Weights of a small GPT-style language model, trained from scratch on English Wikipedia: rotary positions, untied embeddings.
Each number is 128 + 32 x the weight over the matrix's rms, rounded and kept within 0 to 255. Layers, rows and columns count from 0. Numbers have three digits each.

# v: layer 8 attention value, 128x160, rms 0.159, rows 36-63, columns 32-63
# o: layer 8 attention output (transposed), 128x160, rms 0.147, rows 36-63, columns 32-63
# q: layer 8 attention query, 128x160, rms 0.101, rows 64-119, columns 32-63
# k: layer 8 attention key, 128x160, rms 0.103, rows 64-119, columns 32-63
v36:181148112126118139127137102125132142128130163152126168162169099112127204108123111132119134147185
o36:153137132136142065158096075122116140130147110138138145102130094070088156150104170080096101157084
v37:141103163107085151140132115089114131122108090135067108122147116118147113117054056120104186135129
o37:137156087136152135146116130151059123151116131156068165109101141133124154127141138101166100092152
v38:137082167154115152094119109131114095139130216160127073113103116104170108129150124168135153113205
o38:064100112140146094164104122088149099153135092091121149129091123133147160160102132125117118116173
v39:135170150124128124088129137121117164085110111108148107133156125095128159165106131189148160106137
o39:134133154130166159150138182204109125104141158108122123140113084172136142155165121178155141155131
v40:154124135217174189078123140102115109101103132113147149116131160208095161168118092112136151165126
o40:087075136166093135105158090120117087130103114152114149138115106153142150152165153115153093162118
v41:136089174073107157128128121133140127112161108124149082173154145138096112071147161163112092173118
o41:130150100120158143131121110125096151073141102093142173176069137137108119132072145123157135073166
v42:075100087148132091146142157160145095168159139169076105148124136151091148154084158136137121139106
o42:085147139160156141151158112120114126124155129102103126204189115177108064121163093130162152092106
v43:124182139089103104116143144126113125147154107088144144078083154211154176146098110164121169109173
o43:158082086145198114168150093090163109106099138149156100135203165062111138126179137113122162080054
v44:117145102102143131161148132170143151140164110140077088117129175175154150158114147097112122126106
o44:123120132167112135143121100088099129172103140111181126144117096145132147081139122139144150142211
v45:147095133133131139121083097086090082089073117135082114114102070161100115125138096093171072069149
o45:152156114128098114115117125075161171184148121153120114165143080170160160138110118165154121093136
v46:155190123136111118112112167121139130122132086111103145109140080149113109118114144074130097118200
o46:137112126162170135067142139113137161134123147126136164148143123113147137154138177116193113175113
v47:127176127175148109148114157135162141129152141168143117107116150115121139142137130090142129110164
o47:130125108118148096125162155102147145139114101099113095172155125115091122158091150098109175147147
v48:086058147082165132096170212147143102098198172153115155136128143164107147105119168135126113148099
o48:111119159117109080159091109140123172139079092098127093175163157154059063165159082133109119141125
v49:144132141124116125096104137142160120094197132137180116162152154152163135151165154176151191136076
o49:114157146113156141151134111161083084146147151137188156134179047096117124136069149087151119118129
v50:112125157116139139080178126145131116139107143112144165075077169097098186146182134085111168148078
o50:128146120126122094131128140157107097148139097114116088132169106117088159209135203117183158054159
v51:182089091137137136175133118188073091118097162033105155092150121085156139170146072082153117168150
o51:105120156125085081094086165145135107206180163157158099046129132136139125132177123073123143149176
v52:126153161170125104087143125124148097128181101086117134131118130153086132111151174084112172070131
o52:119158106103119139124106118120144156082157160123114173115166150088059155143111154121152097124164
v53:212091153106097141124181175073120114132145123065158145165189141110105087115149054132161113138164
o53:128132045082048096133168011140123119147092135149093075116092117138144166092179095135110111144128
v54:121118153122154132106171120090171179129104089135158191109138081111101054121121058108110125106132
o54:115164081111107100103122122132174207112149141145125072132109167092136136130130166109163107114111
v55:131130149145126145153130145047084152119109089121175064137157149118107226136130067176155168120199
o55:151136133158144152069138089181109109135121128173090157137087103160069091087150164088134114164130
v56:169140129152192098166106087141133104135156112183095125095093112104190109147110157122136098135133
o56:118128143150086091168075204148145131142131159092222147101133109153177111121104161140176118069130
v57:108118102155101173134154082154156110085085126181140139129168133114150157140084138162154113142110
o57:101134208074113156112141135149124149082114144096164118138161154093115105112141145147142161119098
v58:184132140132163106133099145083137138093084168122125111168161140113106099116101165137073112134100
o58:155113124150144042067142166193143141172126129145129133113134075145118086091149093074124134118114
v59:115122144127169158095139153088080096162118176120124129149060096145108120138041126108172117130115
o59:102152141124087115112154133124105234113132102134097098142163103104148120134211160121070149049101
v60:172138127106138162079106087123143082089142145139125135101036126069121196108136085119105120192140
o60:147062147103148036131086096137107134122113136157085087099148054119125137079141151151051090063117
v61:128163140137070145128135112098125154059132109124136129067113110192098163172093182129137157102084
o61:153112083108163200107118084091062186155103113161140133094116166117078145112156068133139144149177
v62:154091136096158112149064133162135142116075172183150095101141074091140168095203136091111111169098
o62:121171122111102144204106132121160162170148096118110185147154160138152103192150110076131122112116
v63:153124158126155101118122189159135125072093138136151114127131164137126131141142121109144112088091
o63:127139150153161168139142169083102190135177117135120118113079093147129131135136115177134147158172
q64:177159091109097118104119133100093154163171147073158116095133134091116094137111131141158098071109
k64:185149125125121138100136095101130144107077119131161152116132162118140101158116122100149170170108
q65:104122143173149134109147136166116063095123083142142109183122107153106126123088165121124130173118
k65:112100151125154131165110133109138151149165129122108116154105089131086162108113168179140107090127
q66:074143143103090092168082119081089165126131179136143160078142139111127127157152137155137108101136
k66:175126093119124145115117127139149108173183102086083161100157168131156070126139083122107127114134
q67:128137117114179090131128130100105138151158150172128148146157150140141144127121096130191139116197
k67:170187146123082172094157079107115164167127092103163104138164042138111140092107191100131130118080
q68:146050136194136141128200130140154106157081079071136101146081096131113116057139149143052125121155
k68:085161142088105127102091171133116077084087141147106130117151132092124120132123159141115137172074
q69:136120115071160138163128148133143178113115108125109141135126136118211091106147122108151100121079
k69:071115112120085124111112093140154151083153124124142176136199170084145120140142152152144129143121
q70:147157141120125086143093170101114159084197123120134095107130160154141125147141100163183133136135
k70:129077151088197201152081105165127193152112165100113154139099108086112079113096112132127178097159
q71:139119119122134128162103139151170137098135102147149145165186162105095125117135141119210142154141
k71:255134102105147189176129057190150181142125069133126009115151196109050141030077170174163210090183
q72:087137149104078133119110111146150130135161149141056110106113152092044149083151138100133147072132
k72:143129112140150175103189174104093123090215089127150106130078149131183120090151132123139130128100
q73:175086122128076190109099181157156136160155132113109070186121150120138154120110145191162099115117
k73:061192160106193140145101148119114096149146150193136170103110198085143113167151149131085147075120
q74:125161129112097110114100177131135117151161113154136166082128152149219103121167132109133094110115
k74:219173109124138140174086105185131143121122122138139116119111120126057142088106147207156111137123
q75:083114116150119118133173119198185090174120150163057067142151156110119163094068144093101186095142
k75:192110150102108162113141120174124180171106116096083164122145147139103175156116126142167094089187
q76:180091118140150186136143066090081146136102131099087138133159118153114154106107176194131187099167
k76:126147121179155168141148139112130132104129102127125178120078120102125155140173124157103067127248
q77:149094125149080088134098151094127093135090146134119151094102116147190121145106150150166045109146
k77:176160120154191164107149106130141158127160108160122098090156122107110137156129168130111127121145
q78:042151143149123094153098175195099111074103121132121105125067084131135137135118141167115097136119
k78:155117132091116111118147117124079165118160121122155132186113084119141171075173168154195055141113
q79:142071104143068118127105108159098162121150176147151111106085115101164154178116148174140127118125
k79:090103079093139154179125090090131151197045090144084129143132144164125130073105122134166180108133
q80:115138126135197093098187104152150045163150066101127058186113106164094103081097163136142097102205
k80:198112138121162159181109119122146150156158146100104088136137102130097132074122144202121092120133
q81:113121168136057146145075148110112185109117153124144145061080143126182106161154104116120141157084
k81:063133111131119118130137166167141092137155167143129165132141163130137106147132104125098121101174
q82:121134099135200103154156100114109089189118111131103117162144130161079149124083119124170128110209
k82:186162098099123163127120101151130146124149130120125071110167126141089140043089178131137115177093
q83:134137076127137138086155128174177106132136107107127107184177119105173095092138108078165150131104
k83:103163150141140112114083151127070175116112140172171113115113048130097101102107185143125154136099
q84:102125134151074140149127142069153161114079103140162127114089065093232115091118141099119137159063
k84:045110164127105108111112198147066091127122156112089124111142129181144174190114110113114106102146
q85:147177132129052131117113135201147109116142156101148087146119115122124135105124135087058138144095
k85:109047166154156130149133168050138073099149143129128185134116189103117123201124138199129141075143
q86:233125069155105084161135149128190059156147061145098133115200152121081123132133098063131144133139
k86:094136127121141084118117187132092080087212153111172133134073166134173173116151140079210097145137
q87:149142105074131088125114087192118055128116103128105109112163161094043132046142121090189145083136
k87:090138128165121149089078148145130126118053137108108108167138070121101060137132147161126129148065
q88:111131186150150109147195087144151089140034094131094162135109173140145219115117103064170126086203
k88:075168123143116153122165137105097068122179141135154131134095114147160174107101224095111084158135
q89:133141171157084143148147127125149168116133165152109160120141132101173119116116165143114161206117
k89:156126085140134185063136103079146117088116139095128113146159100089133095077133172151143081151120
q90:156130110112189083136106154130135116116167144140071118130144212180126123107108110128123186084089
k90:167090100120147198126114145102165103117169147166079135049108106171162012106124125171116146133124
q91:070132096086115152120133145061129171134152133131070142117146127160152153099110095133134105134107
k91:102104081118134120079072155140143154156110153132149124149129124111170139192149133105147181187206
q92:137117202169133109115100171084119141115156177105078153100137127085145125181129152179133097124150
k92:108136154175127122184105195178083102127122118144173061142190120094134104113126109125153109176097
q93:059104101131083118100121115139089145139142125137154118105143068150063152117127158174084099068088
k93:175186118116094174127110120177123119092109139129135069096085155077089087118140172118154115108147
q94:116097124162162171128071181095171160166114115160105152159130153095103169093130143107096161166168
k94:051129126116180075127104099107165153156150130154063181128126115118110135144165099051097114151149
q95:145116138138123142125167195163160114096066094104133195143133179127086118119098121122092130135118
k95:169101143120159125143135132128159124146103102158131054154144130115103155168133131136129116121185
q96:201133081143138174151154167149148097078140183083074146126128081089149058088168112195083140116149
k96:121113179170174137086154162189158123154210111148162085203125101150096160110140194117119126113106
q97:157125131178117147185130100178103134125115116152119133089127170095121080143212150146072100133130
k97:056126140175079159108130119119108126118167145113045144149136117142123152059111116137131169091128
q98:186149197115147097190137034183158160155094113124093153113176122131159148140157114061127058083167
k98:195090164133121105182116115079098140112110159099126175165119148154077129207140027127122125072165
q99:095125129107166121136143116103143167125118119112147092114136037080149103142178112155145111120125
k99:130190120064080080120118133094097124145127157154158148157082122092179074096130179052124136137131
q100:095124136155161164107130104169126151128136137142094136173113107133118138127062125131172138175122
k100:127163118104106155116097142097115146148120125129069119122171120146094103080137159140127110150135
q101:090120137135100069171104129134117118084170117102062108176151079151149161156097081110108155144188
k101:099134101061105135096110082054174131098141153137139110099149179080131095111154041091110083129168
q102:117130131112107129129156140072123146136083123117135119132159152177139070132162115068082122114142
k102:142164157140119089090129089161101121089086123138094148101127117127095179109162159146146106074119
q103:184132170120091166122139127144024170112085116132126147132047115092138146093096131153042065115180
k103:179133153116162131154140050178119129185128174100115125151123128154153085123112135152096104074146
q104:136165155127101173097149156124054125096172134127103151147124141064096230052143166111192139119135
k104:100174128137111134126147101169179148125115112143076101088145083136131098091100134143144111186063
q105:084108148104104140101122124145118093118098159128162116107106133155088065166173201255131061118073
k105:131147126153131173091156140143159118086146142109085149131134123139169066118133180147150112107078
q106:165135129220112101148131098196158133116115086119056113133110125140156128165123107078148133101170
k106:098161120118124166171133145180117145089129097133110133142084140175155122170149069082153138056086
q107:108157177142135063105097129135131126147147141107106080184152153124106089096127131119082130111097
k107:119139079131117145141129167178136092160129130120118128138116090119190174110219096120134148156114
q108:108120141100121150187106151098148096059098094136090116116101115127117165111095128104125129106137
k108:111151136099106146111102117122117156085108155134132113127141114133093136172125142159170097137047
q109:166131172152134136147178109099162104150122083142129114091128165135063164097128144103139132112215
k109:164125100121117096095132123134170175163133133162123122116177146134123084182138124092101144119045
q110:152097137111155175109133100107140082086179118101071132113098186182107154156122129166161015144150
k110:108109155106132096106111183186082061101152119160153166135084146150137065162115138089121095077126
q111:158089144166150104141103127126138142110088130110119105123110124130159099142140158167154188145077
k111:109094147090122131109105154022105091137168109120085169105126180154151144151130106116096137142097
q112:111130127153068112154102052139092120137098091088030092129108119144103129056151085085134125098165
k112:106145163122178144115116108168152125152102115103195125155161053131130174115094067119107161111137
q113:200187122143127164091103108126156138098113083147154162125111145098091111125090139104113148136105
k113:058088162128130153120138127140165162085187120149112132194125117060095097138112143199141136149148
q114:046166163139135120133102072167132138142112186160133131149180200156115133116107114124096090108090
k114:140106095125083157148076077146184130144115083113128122154175106125139096130141123114082117133177
q115:123155088154198076087112164139137122169114120121118108122177201097085123123125093094186048123174
k115:197118152086095084163156087123159082144158105123095148122099124143138168188132119104075170161147
q116:056083158091166114165132114163151144094156091135142206113116165113137163158081124142110101080127
k116:087125146116123165125106177139143112128133136053105132139127175126143132137126109157106146094135
q117:146191138112096182105131148177135115152098112125096136137121121149124107076096109127092174131101
k117:128102159140151185154114134167104152098156150104141157129116104105118138085111178196130168115103
q118:160164130138188144158116148069138224128196094147122150133151126154144124179157109144160109153135
k118:079118071116113092122092142104167131110110111140141167134065134104209087145151073127115096153074
q119:136112114154150143111151171063150120127171097136079108116124119113203176135139089107102112163093
k119:155093146171171133195097193111157121107189089121129120128135183089115161108153146123186122105132